{
  "hidden_size": 768,
  "head_dim": 64,
  "qk_norm": false,
  "init_std_up": 0.0206,
  "decay_shape": "linear",
  "batch_tokens": [131072, 262144],
  "train_tokens": 981100000
}
Each number is 128 + 32 x the weight over its row's rms, rounded and kept within 0 to 255. Layers, rows and columns count from 0. The size above them is the row's rms in percent of the matrix's.

# layer 10 attention query, 768x768, rms 0.0763, rows 0-26, columns 512-639
size [ 68  70  67  75  72  70  74  72  76  73  72  77  72  78  75  79  81  81  78  78  79  78  80  84  86  77  88]
[[175 110 156 114 130 150 173 136 113  55  89  76 144  97 140  90 134 112 130 148 132  85 121 113 145 130  83  62  98 139 100 114 113 127 156  78 173 105 152 168 121  94 107 121 121  88 213 130 120 118 129 107 129 112 133 100 108 104 143 164 109  86  70 117 186 153 174 106 153 202 200 136 170 109  92  85  62 154 148  71 141 106 132 123 146  39 169 121 135 122  97 144 169 180 146 110  94  61 111 111 152 143 138 187  96 162 129 148  59 111  94 148 149 124 139  89 131 146 120 160 127 119  61 119 135 165  87 130]
 [135  80  72 194 138 128 122 106  76 144 131 120 144 142 152 169 114 163 155 149 109 198 114 118  97 105 137 182  87 158 102 193 140  95 148 137 135 134 132  48 139 110  82 103 132 106 152 130 144 174 121 164  93 163 106 160 124 213  79  99 182 149  70 160 177 110 119 121 114 150 165 168  86 148 195 174 137 118 161 131 161 126 116 163 138 185 103 150 115 139  78 146 151 126 125 157 107 110 161 159 166 155 131 119 121 130 172 109 104 142 164  82 122 132 179 129 153 152 139  99 104 133 117 134 130 123 155 212]
 [ 99 119 131 112 124  92 121 152 103 155 139 146 119 121 100 128  66 129  64  89 154 164 148  66 169 157 136 128  81 121 120 186 138 105 144 102  81 136  84 147 138 164 131 168  89 105 191  90 144 143  84 134 140 114  82 128  90 142 120 120  62 107 187 153 128 150  93 102  65 106 170 221 175 157 122 128  82 126 145 157  88 120 142 109  90 138  96  24  98 133 104 139 154 124 150 150 134 111 142 164  75 105 111 159 177 133 157 175  80 203  73 175 158 121 114  72 124  90 150 134  93 114 101 143 173 149 123 153]
 [134 157 115  59 115 128 113 129 140 134  92 126  81 102 142 141 149 128 139 110  94 188 123  97  84 139  57 155 109 125 135 122 115 101 144  94 137 142  83 104 116 104 131 110 118 118 167 118 127 122 122 140  95 106 137 188 153  87 174  72 126  83 179 127 113 105 185 178 159 134 143 136 136 177 144  91 110 132  82 154  92 117 184 163  64 134 158 120 160 125 189 134  92 192 124 189  74 114  96 170 118 178 125  96 129 144 108 134 148 162 128 101 125 130  76 153 126 162 102 126 122 180 150 114  80 121 164  86]
 [116 117 119  96 111  68 162 117 138 156 136 116 108 136  96 158  97 156 141 151  88 166 119 113 116 110 116 183 152  96 120  75 165 122  85 129 135 151 113 111  65 118 118 141  42  96  80 124  81 141  58 149  96 111 165 178  72 151 152 137 100 151  53  91  90 125 135 140 134  96  86  94 103  90 150 133 136  53 107  99  94  87 200  48 126 120 178 164 222 120  84 140 149 151  59 106 152 160 126  91 136  56  85 139 115 121  72 114 174 107 161 107 137 174 161  79 137 130 194  77 186 124 112 170 108 159 107 152]
 [144 118 141 162 134 123  72 125 113 131 147 152 111 115 119 142  63  42 129 131 124  52 153 114 165  94 124 178 151 160 139 124 187 108 208 154 171 119  58 172  95 111 169  81 113  90 139 136 150 102 122 128 145 169  88  79 135 122 108  98  94 121 136 116 181 158  83  79  66 142 177  36 148 132 136  92 122 133 129  63 157  63 127 151 143 156  71 108 112 108  91  91 222 138 118 140 113 123 146 164  38 118 151  95 114 129  90 163 126  97  86  98 134  73 123 145  86 183 146 121 190 148 141 170 228 175 149 156]
 [151 154 149 117 111 115  72  97 101 171  86 119 140 146  77 160 134 150 137 116  98 131 122 160 120 161 170  95 100  98 128 145 135 186 146 131 114 137 119 169 122 144  97 111 107 125 145 176 139 107 106 164  85 115 170 131  91 157 155 120 179 151 183 122 106  80 168 132 165  75 115 103 107 176 111 108 132 133 116 105 164  54  76 161 148 140 120 113 132  48 164  71 102 120 177 146 134 165  75 116  79 169 131 110  95 131 139 159  85 136 140 112 127 155 107 139 111 103 137 194  77 168  85  82 105 127  48 151]
 [120 134 160 141 125  79 139 144 212 149 157  68 106 138 138 148 160 162 132 105 127 106 123 138  89 129 140 138 142 140  87 107  97 170 136 129  85 110 113 117  43 175  74 138 134 160 128 102 123 179 138 138 145 128 124 172 168 113 138 237 119 162 130 102 118 138 158 126  95 140 188 178 109 129 167 102 106 127 138 115 195 124 110  62 112 239 103 114 172 100 121  96 101 133 139 119 137  75 138 100  62 151 141 149  90 136 207 125 144 158 153 151  58 180 123 228  97 201 130  81 110 135 161  87 125 137 151 147]
 [126  98 149 147 131 112  94 123 135 123 149 151 157 102 151 107 113 131 129  78 100 118 158  95  99 162 101 102 181 106  98  82 111 100 144  96 130 136  97  89  79 108 143 118  46 163 151 115 104 143  95 143 183 177 129 147 162 162  98  91 127 128 154 209 178 148 116 131 132 182 103 171 156 128 133 107 103 173 109  69 141 160 107  77  94 132 160 107 147  96 116 118 136 147 138  93  99 121  85 113 159 134 155 132  75 153 128  52 113  69 120 139 124  91  69  86 127 111 183  93 207 111  47 149  93 106 172 151]
 [123  77 119  76 120 165 131 120 121  94 175 133 200 152 134 128 185 155 156 115 146 115 167 121 147 155  79 115 141 110  86 139 162 103 122 122 104 132 117 132 101 126 107 163 120 195 114 118 146 159 131  91 128 170 159 127 154 112 159 185  80  87  47 131 157  46 129 150 128 168 126 106 117 151 119 179 104 105 150  68 180 193 153 168 156 187 133 156 116 128 180 122  95  99 151 129 160 135  83 134 142 159 156 180 138 131  97  95  59  90  81 136  92  80 190 124 132 188  92 100 142 136  82 144 121 134  89 130]
 [116 139  83 123 128 127 120 121 118  97 145  99 132 115 118 168  88  69 102 152 140 142 123  95  90 176 176 116 125  87 135 112 168 163 132  73  98  93 133 165  23  78 159  92 109 108 115 135 144 143 180  52 147 131 160 125 141 126 167  98 114 111 115 192 110 121  62 143 113 115  84 128 172 129 163 137 149 223 120 158 112 124 182  82  84 109 164 126 125  82 170 173 150 113 121 112 164 143  79 164 104  93 141 163 169 119 114 118 143 138 105 127 102 154 177 196  86  91 116 113 137  78 108 135 140 118 101 164]
 [134 140  86 135 122 171 117 137 139 125 124  76 117 134 111 146  62 126  90 124 175 148  99 147 139 112  90 101  86 188 178 118 137 124 111 112  90 151 114 115 189 126 137 140 158 111 102 128  88 103 192 130  86  64 146  78  69 156  99 129 131 121 110 121 136 142 142 125  84  99 129 113  68 124 170 114 173 167 135 155  86  99 156 182 117 167 141 218 101 161  88 104  85 108 165 175 111 139 106 157 155 138 123 155 132 138 156 161 144 152 119  63 202 107 182 153 168  88  74 130  98 140 147 132 134 142 112 154]
 [106 117 168 106 103 207 128 149 180 106 200 107  86 168 132 138 170 142 161 150 132 100 103 146 134 104 137 116 132 100  65 104  64 159 138 126 151 148 124 151 188 161  76 121  89 163 158 120 165 197 140 153 193 177 101 113 139  73 143 138  88 140 133 145  82 155  94 106 125 203 149 108 129 174 119 143 143 123 191 142 120  92 136 126  66 143  56 133 141 134 199  76 140  34 125  87 111 135 145 117 108 160 137 117  80 138 143  77 107 149 129 107  74  92 111 129 134 156 142 155 142 110  39  77 139 102  89 153]
 [115 179  99 164  83 148 155 167 156 147 117  91 131 158 116 165 137 136  87 104  99 109 114 200 162 119 112 174 140 193 141 177 147  80 128 146 116 129 179 146 124  97  78 106 133 160  93 129 140 141  99  70 160 130 142 164 145  90 140 110 151  92 100 137 150 143  73 175 157 131 103  87 104 103 159 175  89 167 149 148 141 124 183 170 153 141 129 133 116 132 146 111 193 176  83 132  60 173 120 121 119 126 137 120 164  85  95 126 102 131 129  91 184 145 180 126 192  99 131 107 156  90 164 158 141 177 158 163]
 [ 97 151 161 135 131 152 109 116  82 154 197 139 148 107  97 183 184 181  89 145 138 132  85 126 102 103 107 147 133 136  81 122 101 112 168  74 136 132 186 148 115 111  97 114 189 172 157 165 124 147  78 190 163 157 125 171 136  82 193 124 178 130 125 142 137 138 189 111 108 146 135 112 134  83 105 109 113 162  92  82 157 128 154 100  69 195 117  74 112 100 140 158 148 180 131 130  97 152 132 144 120 113 124 177 112 151 139 135 135 100 107  59  84 131 100 138 123 144 138 118  67 119  73 120 143  73 135 111]
 [176 134 101 147 134 136 151 127 102 134 149 158 136 117 120 126 134 199 143  59 175 130 123 124 150 151 105 152 133 115 145  75  72 146 126  87  78 115 143  66 169 110  95 139  91 180 160 138 140 126 121 140 127 166 140 138  77  60  74 164  99 134 126 164  91 147 165 117  85 124 126 108 134 117 165 152 152 220 141 150  50 207 131 139 125 140 185 128 143  97 144 144  92 183 101 125 144 121 138 139 131  96 110 195  88 110  64 108 164 179 114 143  98 151 150 152 170 129 114 123 107 134 161 132 179 111  90 128]
 [168  98 112 164 143 152 158 106 190 123 160 107 132 120 144 146 127 132 146 135 144  73 149 144 107  87 119 121 133 108 102 139 110 123 104 128 117 123 135 122  95 109 125 131  96 172 156 102 199 137  93 132 182 163 127 161  82  94 154  97  89 144 107 164 141 108 125  69 120 156 117  88 116 125 125  83 100 121  69 101 202 150 127  77 158 155 139 133  90  92 105  58  96 119  88 151 129 133 114 120 100 132 143 116 158 122 144  77  56 111 107  59  61 131  99 153 139 134 117 139 150 149 102 133 110 124 202 121]
 [106 149  66 121 116 120 139 175 103 121 112 134  94 114 132 120 140 162 130  98 107 137 110  74 120 127 162  95 135 122 136 161 137 121 136 134 106 147 120 122 107 109 141 137  92 170 125 154  78  85 115 169  72 108 141 141  90 112 163 174 149  26 110 101 127 166  86 113 119 134 141 135  95 130 114  86 111 123 166 120  91  68 182 152 127 133 166 175 174 181 148 155 107 141  90 115 158 137 180 146 147 138 173  91  95 165 118 154 137 104 111  65 124 106 148 119 140 111 186 131 196  86  68 168 137 134 147  69]
 [112  62  80 103 107 109  97 133 121 170 145 162 144 203  89 104  61  62 122 146 129  71 139 138 148 172  96  90 124 163  75 129 134 115 120 134 192 184 109 138 121 152 165 115 135 135 217  97 126 123 168 107  76  86  90  83 121 119 123 153  68 145 102  88 151 154 109 120 123 106  95 173  98 121  95 101  90 139 151  37 152 130  64 129 147 140 147 129  84 161  66 146 152 106 121 162 100 129 110 126 126 166 116 122 140 118 157 134 146 105 144 105 146 142  91 118  99 144  83 145 108 155 123  97 165 148 156 139]
 [114 134 157 101 122 178  97 201 131 146 101  82 105 134 180 102 159 129 129  78  72  79 179 124 142 116 139 138 127 149  77  83  80 156 128 124  81  99  81 110 140 149  93 104 132  83 111  60  96 154 103 186 178 122 125 137 143 172 119 109  93 134 206  90 143 173 126 124  96 117 203 139  85 128 104 167 146  74 181  70 139 142 131 160 146 132 164 116 128 127 127  93 148 139  92 134  89 133 101 193 121 124  86 139 165 136 131  83 168  53  88 107 111 109 112 126 191  97  89 150 108 111  91 144 111 113 129 117]
 [157 110  95 152 153 166 111 182  78 103 106 170 132 117 203 142  77 106 125 165 174  92 125 162 168 131 141 188 120 140 122 153  57 205  94 136 113 134 102 112 132 125 134 129 179  58 164 104 145  94 199 157 163 113 147 148 108 151 162 161 107 129 163 102 169 143 183 108 106 126 195 110 102 140 101 175 141 101 129 101 148 117 116 131  91 138 121 163 121 113  82 126 110  64 110 167 127  87 105 232 115 150 143 195 121 112 133 164 143 123 147 121 128 125 129 125 101 119 142 117 116 159 121 147  76 105  98 137]
 [164 104 119  89 127 141 147 123 159 122 182  92 125 146 180  82 169  67 183 137 111 116 179 171 102 163  97 113 115 152  66 137 122 115 132 124 105  73 125 154 139  67 128 125 142 180 187 149 193 205 148 210 208 139 176 102 112 125 123 130  61 182 105  80 116 157  76  73 104 146 139 136 100 172 187  99  92  95 134 137 152 142 135 129 115 174 156 150 128 155 128 108 104 148 181 186 125 159 193 112 106 109 145 105 129 154 109  65  35 138  99 158  98 114 157 127 205  73 102 110 118 143 132 102 112 136 122 140]
 [116 154  63 115 119 129 104  97 173 155 156 183 119 136  51 138 140 126 127 122 153 117  94 164 138 120 132 110 103 138 139 125 164  98 143 126 174 150 141 197 118  89  99 135  92  97 161 133  74 151 169 160 135 108 168 119  98 124 182 192 115 116  95 123 153  89 116 148 132 112 110 133 135 170 188 124 140 194 132 143 172 118 120 118 125 158 139 194 134 113 137 117  97 140 140  62 136 161 139 144 149 157  48  89 151 142 113 172 102 118 140 113 175 149 144  79 104 102  88 150 113 189 161 129 150 111 142 154]
 [ 96 128 117 113 206 105 152 179 116 126 105 166 134 147 136 107  62 121  97 113  99 155 136 186 140 139 113 136  90 140 109 133 101 169 117 165  98  89 131 128 154 172 139  95 141  67 157 133 173 151 219 129  93  47 162 123 145 127 159 118  88 170 183 112 161  96 178 118 122 158 141 141 118 160 114 157 111  61 161 112 160 133 120 134 121  97 163 146 146  88 123  97  56 111 110 156 124 123  95 182  94  93  77 101 107  96 109 149 150 144 150  95 174 163 115  70 156 110 117 145  88 206 159 125 134 168 114 137]
 [186 117 108 139 110  89 102 114 130 115  82 209 168 173 134 134  96 165 105 100 112 187 132  98 180 159  91 129 134 146  82 108  61 152  60 158 101 170 148 111 178 156 125  99 135  99 164 113 179 153 164 127 142  83 142  95 154 153 123  80 115 117 163 146 120  30 170 102  92 131 132  95  90 147  77 152  89  93 146  93 153 132 134 109 145  83 110 154 145 110 156  67 104  79 158 179  78  70 155 215 164 153 105 154 143 175 169  90 100 110  93 149 142 184 168 107 126 110  81 139 103 147 120 145 135 146  63 137]
 [145 101 180  97 130 113  49 142 182 101 161 113 145 175 140  84 196  82 173 104  99  95 147 159  93 149 123  96 131  87  92 179 114 123 122 110 125  54 100 163 132 140 204 113  78 138  87 144 116 130  72 119 159 139 157 114 150 168  91 146 170 122 105 133 171 107  82 130 114 130 171 160  94 122  94 172 146  92  85 146 159 108 105 105  92 137 139 161 140  83 136 152 116 135 162 144 105 169 111  55 144 159 192  86 145 165 118 107 131 168 153  84 106 118  79 118 110 115  87  70 118 122 104 102 115 104 153 168]
 [141 181 165 103 142 148 166  98 128 103 166  67 157 111 147 140 166 153 107 124 127 112 103 125 160 129 114 130 165 106 137 162 139 151 150 102 127 193 145 127 102 126  87  94 150 159  74 143 137 134 153  91 197 227 133 146 116 112 139 163 131 128 104 117 122 132  73 121  63 123 130  79 103 153 158 113 144 188 111 132 105 166 132 123 107 175 183 100 126 166 134  69 238 124 106  80  92 112 114  70  94 111 162  79 120 124  93  90  39 135 164 132 156 114 163 115 160 157 178 111 102 107 145 133 136 121 181 143]]
# layer 10 attention key, 768x768, rms 0.0759, rows 0-26, columns 512-639
size [ 69  71  72  72  69  72  74  73  75  74  76  74  71  77  76  78  83  78  75  74  78  76  79  82  80  77  85]
[[ 67 184  86 108  90 127 106  95 126 108 175 123 156 182 165 149 148 157 206 202 172  97 156 112  54 118 107 157 130 121 106 133 126 148 141 111 211 135 116 122  69 188  72 136 110 122  92 118 146 140 102 139 154 160  92 133 147 106 111  51 169 127 144 129 151 153 118 150  66 129 155 121 138 141 122 146 134 163 214 106 110 128 183  63 180 150  92  95 103 130 141 160 158 113 111 156  50 173  99 146  81 127 112 135 104 143 115 161  95 123 152 139 140 143  46 165 132 160 105  89 166 186 169 176 123 135 107 112]
 [145 108  98  59 166 101 114 182 130 148 149 133 160 187 115 175 159 111 114 128 164 121 135 122 138 154 176 147  62 114 159 165 139 192 110 195 145 138 135 141 165 137 178 115  91  89 127 160 180 103 137  97 119  90 114 133 173 134 137  81 130  94  84 178  78  81 123 101 163 130  81  83  90 111 102  99 132 155 135 120  89 130 134 104 110  58 128 175 183 148 161 153 127 149 106 144 142 136  94 162  47 105  95 155 100 105 115 105 143 144 115 170 148 135  67  97 118 145  96  73 121 137 104 157 147 159 101  96]
 [111 147 128 118 166  55  82 153 110  93 203  97  96 155 148 138 158 113 145 127 146  95 155 153 171  88 144 148 147 160  89 136 125 152 120 105 129 116 158 151 117  94 223 138  69 104 132 125 149 157 114 197 124 189 149 151 167 146 146 100 102 105 104 182 169 140 132 138 124 159 127 142  84  40 122 104 121 181 130 134 172 118 144 164 158 100 116 114 169  85 128 135 190 131 137 127 112 100  67 134 110 143 101 142  74 147 118 122 136 144 121 113 167  89 225 129 138 152  90 146 124  93 161 144 104  88 126  91]
 [ 88 124 155 138  84 171 158  94 164  62 121 158 157 151 104 195 133 138 154  99 116  92 165 107 141 144 129 110 158 125  87 163  72 164 143 107 187 116 172 143 124 120 155 117 112 177 157 191 212 139 115 178 126 180  77 168 145 136  44 152 159 192 111 104 123 154 102 100 141 123 102 121 138  50 145 117 144 111 138  87 168 116  72 140 167  95 153 133 160 106 120 121  97  94 103 122 110 145 168 106 113 147 144 132 156 169 180 119 201 173 106 135 103 113 138 159  85 111 187 119 149  85  78 125 155 138  51 123]
 [154 118 108 177 151  93 158 142 116 137 115 153 162 169 135  86 121 167 159 121 202 102 113 122 158 104 186 177 127 149  98 145 114 116 120 161 197  75 159 114 107 180 213 116 178 137 118 118 125 145 156 104 142 183 147 142 206  83  92 141 163 181 144 163 117 150 115 105 117 112 156 121  89  98  88 161 128 122  48 121 106 113 119 123 130  63 137 158 116  85 109  99 156 154 118  92 126  74 133 115 137 119 143  99 145 128  93 161  65 194 107 123  94 180 117 129 114 134  80 144 145 151 130  99 117 144  79 111]
 [ 90  51 107 117 146 163 125 174 133 116 151  96 142 135  89  81 176 165 131 110 124 183  93 110 169 138 139 148 122 134 143 158 127 115 137 146 114 114 180 184 129  93 125 152 140 129 119 108  71 186 164 116 138 145 164 166 103 122 143 114 115 117 131 167 160 158 103 129 110 109  99 129 160 130 111 109 113 137  84 157 158 154 120 155 149 103 134 136 156  69 206 111  95  83 110 107 115 115 157 112 140 128 146 128 143 159 103 183 142 128 170 192 145 117 157 104 146 129 141 101  89  87 160  29  94 135 127 160]
 [108 116 133 206 135 115 125 142 138 173 132 167 143 146 181 155 119 123 136 112 101  96  83  83 129 112  97 115 223 100  98 126 101 138 117 108 169 161  77 129 103 116  69 121 123 117 113 102 148  73  94  89  88 156 123 147 184  51 106 190 151  75 199 200 118 170  83 145 141 157 174 172 159 164 121  63 187 151 164 147  87  75 102 114 174 178 194 109 133 139  98 119 154 164 145  96 117 126 164 144 127 119 122 106  97 119 107  97 175 126 131  66 144 110  79 199 100 162  97 102 124 137  98 199 142  89 166 169]
 [145 142 164 134 119 141  88  61  87  97 122  53 122 118 152  77 134  90 136 122 116 128 192 168 169 105 143 134 138 128 163 162 123 119 165 213 157 137 109 137 125  71 198 122 142 145 145 135 114 118 105 103 125 114 110 107 128 111 129  86  87 127 176 127 125  98  46 117 123 146 145 128 157 132 115 155  78 181 101 120 154 125 133 139  69  97 156 126 165 141 115 137 117 133 207 164 109 110  89 173 142 108 101 161 171  61 149 137 162 143 134 130 193 164  37  84 112 138 134 170 158 112 151 109 110  99 143 134]
 [124 129 128  96 125 163 120  90 122 138 106 159 178 104 113 138 125 138 169 170 182 151 156 140 193 107 156 147 125 103 112 142 115 162  99 150 132 100 145 123 166  81 200 115 142 160  99 114  96 118 116 141  83 124 106  82  84  62  94 186 158 113 138 126 132 110 140 139 162 112 124 111 131 142  73  66 121  84 144 107 129 171  69 180 145 122 163 140 152 146  89 173 116 175 105 179 143 123 141  86 128  95 155 128 127  74 120 136 200 135  81  77 132 165 127  65 114 148 110 124  91 198 141 123 127 119  90 162]
 [144 122 114 106 217 148 134 141 147 126 133 152 169 111  83 152 126  82 141 144 184 105 109  90 171 124 114  80  81 109 134 122 130 120 144 170 160 126  58 116 149  97 177 159 117  50  95  88 111 141 127 115 172 107  57 158 116 168 199 130 114 108 126  47 145 107 134  97 119  72 109 123 102 168 133 116 145 107 122 187 154 105  86 127  84  76 114 143 121 151 189 121 189 149 103 196  83 108 159 172 172 172 128 136  27 125 131 109 111 138 152 104  80 148  92  87 127 136 106 124 110 129 118 135  92 121  78 157]
 [114 158 172 115  99 161 173 124 137 175 139 140 105 166 126 114 174 168 213  82  76 113 116 188 177 139 132 142 138 148 122 166 151 169 134  71  95 174  59 100 196 188  98  95 208 116 132 128  97 141 123 119 122  92 148 143 150 150 101 175 113 144  88  67 173 117 151 132  83 159 223  63 152 194 151 111 140 141 141  81 122 137 119 138 114 121  61 201 148 159  93 134 187 138 100 141  74 160 107 102 129 167 157 152 121 152 123  90  38 131 154 110 189 134 142  98 130  87  94 157 111 178 151 126 141 142 107 105]
 [175  92 220 142 122  89 150  93 120 129 120 176 134  71 165 169 157 145 103 125  95 180 191 103 108 133 207 125 161 139  77 138 162 114 141  98 115 144 132 181 131 135 139 160 101 163  87 176 149 152 162 148 160 148 100 138 148 103 129 165 116 143 149 187  94 109 137 125 107 117  62 130 182 143 156 139 125  73 119 135 129 165 141  43 141  96 125  89 149 136 175 102 197 173 114 105 134 133 134 117 136 118 122 156 134 109 123  68 140 106 131 134  60 190 150  91 109 191 136  96 175  79 103 125 112  68 107 121]
 [145 172 129 137 159 117 156 126  98 169 116 126 126 125 128  99  98  96 144 127 181 149 143 142 142 138 167 132 148 147 130  94 129 112 139 147 110 205 166  89  99 156 144 130 146  67 123 137  92 152 136 107 128 136 168  50 100 175 128  60  83 130 103 197 105 133 135 149 124 121 122 193 128 121 186  82 153 134 102 101 154 110 119 140 147 105 123 155 118 163  88 116 132 199  81 179  93 139 159 155 129 131 136 163 128  58 135 119 127 115 121 146 166 105 127 136 132 189 142 125 172 134 114  79 145 110 102 121]
 [103 114 110  80 189  98 135 100 157 110 166 125 101 105 197 165 129 129 158 182  89 121 148  97 106 124 168 116 110 142 132 100 136 139 100 118  95 121 134 123 144 142 136 127  73 126 131 155  99 162 154 111 183 169  97  72 175 180 158  93 105 113 102  95 100 145 131 195 151 181 121 151 116 118 160 145  88 143 142 155 145 184 131 100 106 137  32 139 144 113 173 153 161 158 165 106 120 152 135 108 129 155 123  92 144 178 130  89 128 120 129 152 126 105 148 147  99 167 198 148 132 136 110 156  98 112 173 131]
 [146 153 148 105 100 171 186 104  96 157  95  38 156 142 142 151  91 152 117 111 160 130 154 105 109 115 151 125 145 135 145 152 166 102 122 137 113 148 102  88 138 173 103  86 119  60 130 150 160  91 161 113 110 137 106 134 137 176  92 143 118 191  76 137 106  92 157 151 171 105 138 167 151  84 154 115  91 152 129 111 162 171 127 162 130 161  74 118 177 114  88 105 136 101 110 135 130 141 150 182 100 129 127 145 123 147  90 143 156 103 126  88 110  76 135  66 122 140 114 164 178 137 140 221 153 123 143 170]
 [ 82 124 145  85  69 137 142 133 147  83  96 135 109 115 153 130 163  86 145 163 117  81 119 136 155  99 144 133 134  76  85 159 182 127 149 164  98  77 121 146 164 145 108 150 138 141 172 138  94 126  95 152 141 118 123 164 172 142 113 143 121 137 173 133 165 119 105 146 194 144 118 118 144 103 149 157 158 128 146 142 123 142 202 141 154 174 133 101 125 126 167 117  84  95  96  98 136  91 140  74 165 138  88 103 153 160 150 129 156 127 154 162 162 140 129 151  90 145 182 141 110 133  56 155 127 124 129  85]
 [119 164 204  98 141 112 107 142 146  90 158  87 100 148 122  90 110 174 143 127 115 114 125 119  72 187 129 144 117  77 171 167 101 105 149 113 126 187 114  59 126 160 137 106 161 135 122 122  53 129 189 147 185 124 111  88 198 153 124 106 104 126 107  78  77 156 143 162 108 139 127 112 184 103 144 125 168  97  91 171 154 119 169 150 147 110  73 131 162 136 186 146 154  88 147  87 101 155 122  81 168 115 134 138 160 190 126 161 128 151 172 148 104 165 190  68 118 130 149  90 115 125 118 143 223 119 127  85]
 [192 110 167  75 145 159  95 100 138 165 116 154 110 155 189 131  79 142 129  86 140 146 158  94 127 135 137 115 156  91  88 149 116 140 117 117  92 157 106  83 218 135 156 114 153 148 105  82  98 117 134 137 143 158 155 128 115 103  96 101 130 171 165 152 159 120 128 150 147 121 116  80 111 101 159 179 161 130 131 102 114 104 119 100 156 107 116  52 155  97 128 156 135 137 134 122 177 139 110 149  84  96 109 136 190 182 116 119 131 110 139 157 107  90 189  58 165 131 111 117 170  93  46 161 114 155 172 175]
 [ 69 219 162 138 143 125 146 103 147 143 102 176 123 179 140 150 120 123  77  86 108 144 107 129 104  43 167 103 140 139 143 191 130 143 169 125 111 105  68 155 139 132 130 165 178 153 146  87 100 135 107 121 163 135 160 171  92 100 122 131 164 156 126 156 105 162 122 162 132  91 129 151 154 105 158 137 118  93  87 158  92 122 150 182 124 129 135 101 149  88 119 117 103 140 193 171  69 186 187 133 101  87 143 119 113 133 114  90  82 107 117 129 148 152 148 118  93 138 151 134  36 173 190 100 109 133  92 125]
 [ 79 156  74 131 102  98 111 130 127 147 139 151 128 158  92 120 117 177  74 135 145 162 135 110  62 118  91 111 139 127  75 165 150 107  72 182  77 160 144 103 119  63 113 123 130  98 164 109 165 183 147 134 132 136  18 136  95 117 162 148 113 112 133 206 131 161 130  65  84 151  35 129  89  27 131 122 109 140  67  91 135 119 167 138 129  63 151 160 150  72 128  77 114 126  94 169 192 133 157  93 133 156  82 152 152 149 135 136  99  68 145 131  83 129  93 104 117 125  70 143 118 203 111 179  92  83  75 164]
 [147 137 130 120 140 128  61  97  67  92  86  92 158 115  82 126 107 140  43 109 104 104 131 139 118  92 117  62 149 117 147 141 143 138 174 166 128 138 133 149  97 114 101  80 111 143 153 183 161 171 149  84 162 137 121 172 121 135  81 136 125 111 192 172 111 119 118  76 120 174  74 141 115 116 112  78 152 120 185  98  77 125 153 180 140  71 144 147 180 135 166 109  84 169 120 122 109 156 151 167 117  67  65 166 124 159 182 101 150 137 104 108 165 127 153 131 133 116 141 122  77 124 146 146 162 141 151  74]
 [ 82 104 123 147 131  81 103  99 116 127  76 147 100  97 130 139 115 137 127 100  99 120 173  71 132 190 140 145 111 132 100  91 141 134 117 143  93 101 107 119 138 106 122 144 110  94 113 121 109 213 158 148 138 114 106  73 179 174 154 101  88 119  92 117 131 127 153 126 124 149 140 111 157 102 115 118 166 144 175 103 138  81 173 172 100  80  47 134  80 114 114 103 146  68 105 146 134 151 106 102 140 158 102 113 166 106  91 157 104 113 101 127 213 129 192  81 126  88 125 154  89  98  76 146 114  92  89 116]
 [ 62 106 166 137 119 119 121 133 161 133  99 115 123 176  82 124 124 115 119 156 126 161 113 104  76 120  69 119  99  91 142  85 121 195 151 150 112 123 197 145 124 123 163 128 112 170 133  99 120  82  74 145 113 141 109 108 191  62 101  82 171 128 162 132 157 137 100 133 165 117 165  91 126 140 143 135 135 156 148 150  89 117 133 140 178 152 142 127 136 112 104 120 133 137 161 159 153 104 131 115 115  91 185 134 126 138 124 158  80  90  38 192 162  93 130 161 117 130 145 134 149 112 143  52 124 164  64 124]
 [ 77 109 150 141 161 103  81 167  65 114 149  79  56 135 104  53 124 141 128 118 166 163  89 110 142 143 159  91 132 133 192 149 107 148 195 138 109 106 177 134  73  86 136 120 103 141 143 102 104 126 117 161  69  84 146 184 177 106 119 127 164  79 160 138 146 135 126  63 156 120 142 143 133 139 129 155 147 148  89 109 110  86 100 137 111 129 163 168 152 116 122 114  84 153 166 166 157 153 198  88 125 131 115 143 131 120 118  94 155  77 131  78 115 155 168  91  70 122  75 105 113 187 141 105 156  95 158 173]
 [113 169 167 128 109 113 155 108 144 141 131 110 109  58  88 164  97 106 164 126 145 197 154 117 157 104 169 146 138 146 155 148 127 130 131 143 130 140 121 105 113 135 161 153 156  68 103 122 107 155 172  73  82 145 142 189  98 156 147 105 150 116 109 201 114 169 149  95 155 146 120  12 137 113 137 169 163 147 101 101 133 161 116 137 161 137 152 159 142 114 132 136 133 119  85 118 118  48  40 151  96 141  88 127 104  94 161 123 119  91  65 163 120  97 155 143  93 106 122 169  32 109 109 115 141  61 122 135]
 [135 131 114  69 107 112 230 130 147 112 136 185 125 122 128 125  96 162 113 176 127 157 156 102 107 158  73 149 170 104 120 176 103 112 118 159 138 139  78  63 118 127 160  62 139  95  86 122 134 178 241 138 141  86  78  92 137 148 114 113 124 116 195  80 105 111 110 113  58 150 120 124 147 134  74 158  54 122 110 121 169 132 164 114 140 100 117 113 104 128 140 107 199  96 184 142  94 151  72 140 183 112 143 149 188 163 121 141  71 171 105 123 164 166 113  76 124 138  85 120 127 179  84 150 147 143 143  68]
 [105 113 149 161 186 135 132 179 151 137 154 110 118  71 142 163 139 107 118 145 140 120 169  88 122 131 144 214 106 129 111  71 173 141 124 124 153 141 162 159 125 131  84 150 103 121 112 125  85 150 143  67 134 120  82 147 122 143 154  92  61 169  91 145 109 135 128 193  54 137 140 116 152 136  73  55 121 183  76 108 204 115 103 120 128 120  99 131 139 146 105 139 122 127  84 117 130 128 155 139 155 161  79  85 143 164 113 145 119 173  81 182 115  82 145  82  97 144 123 137 116  83 106 116 137 172  97  51]]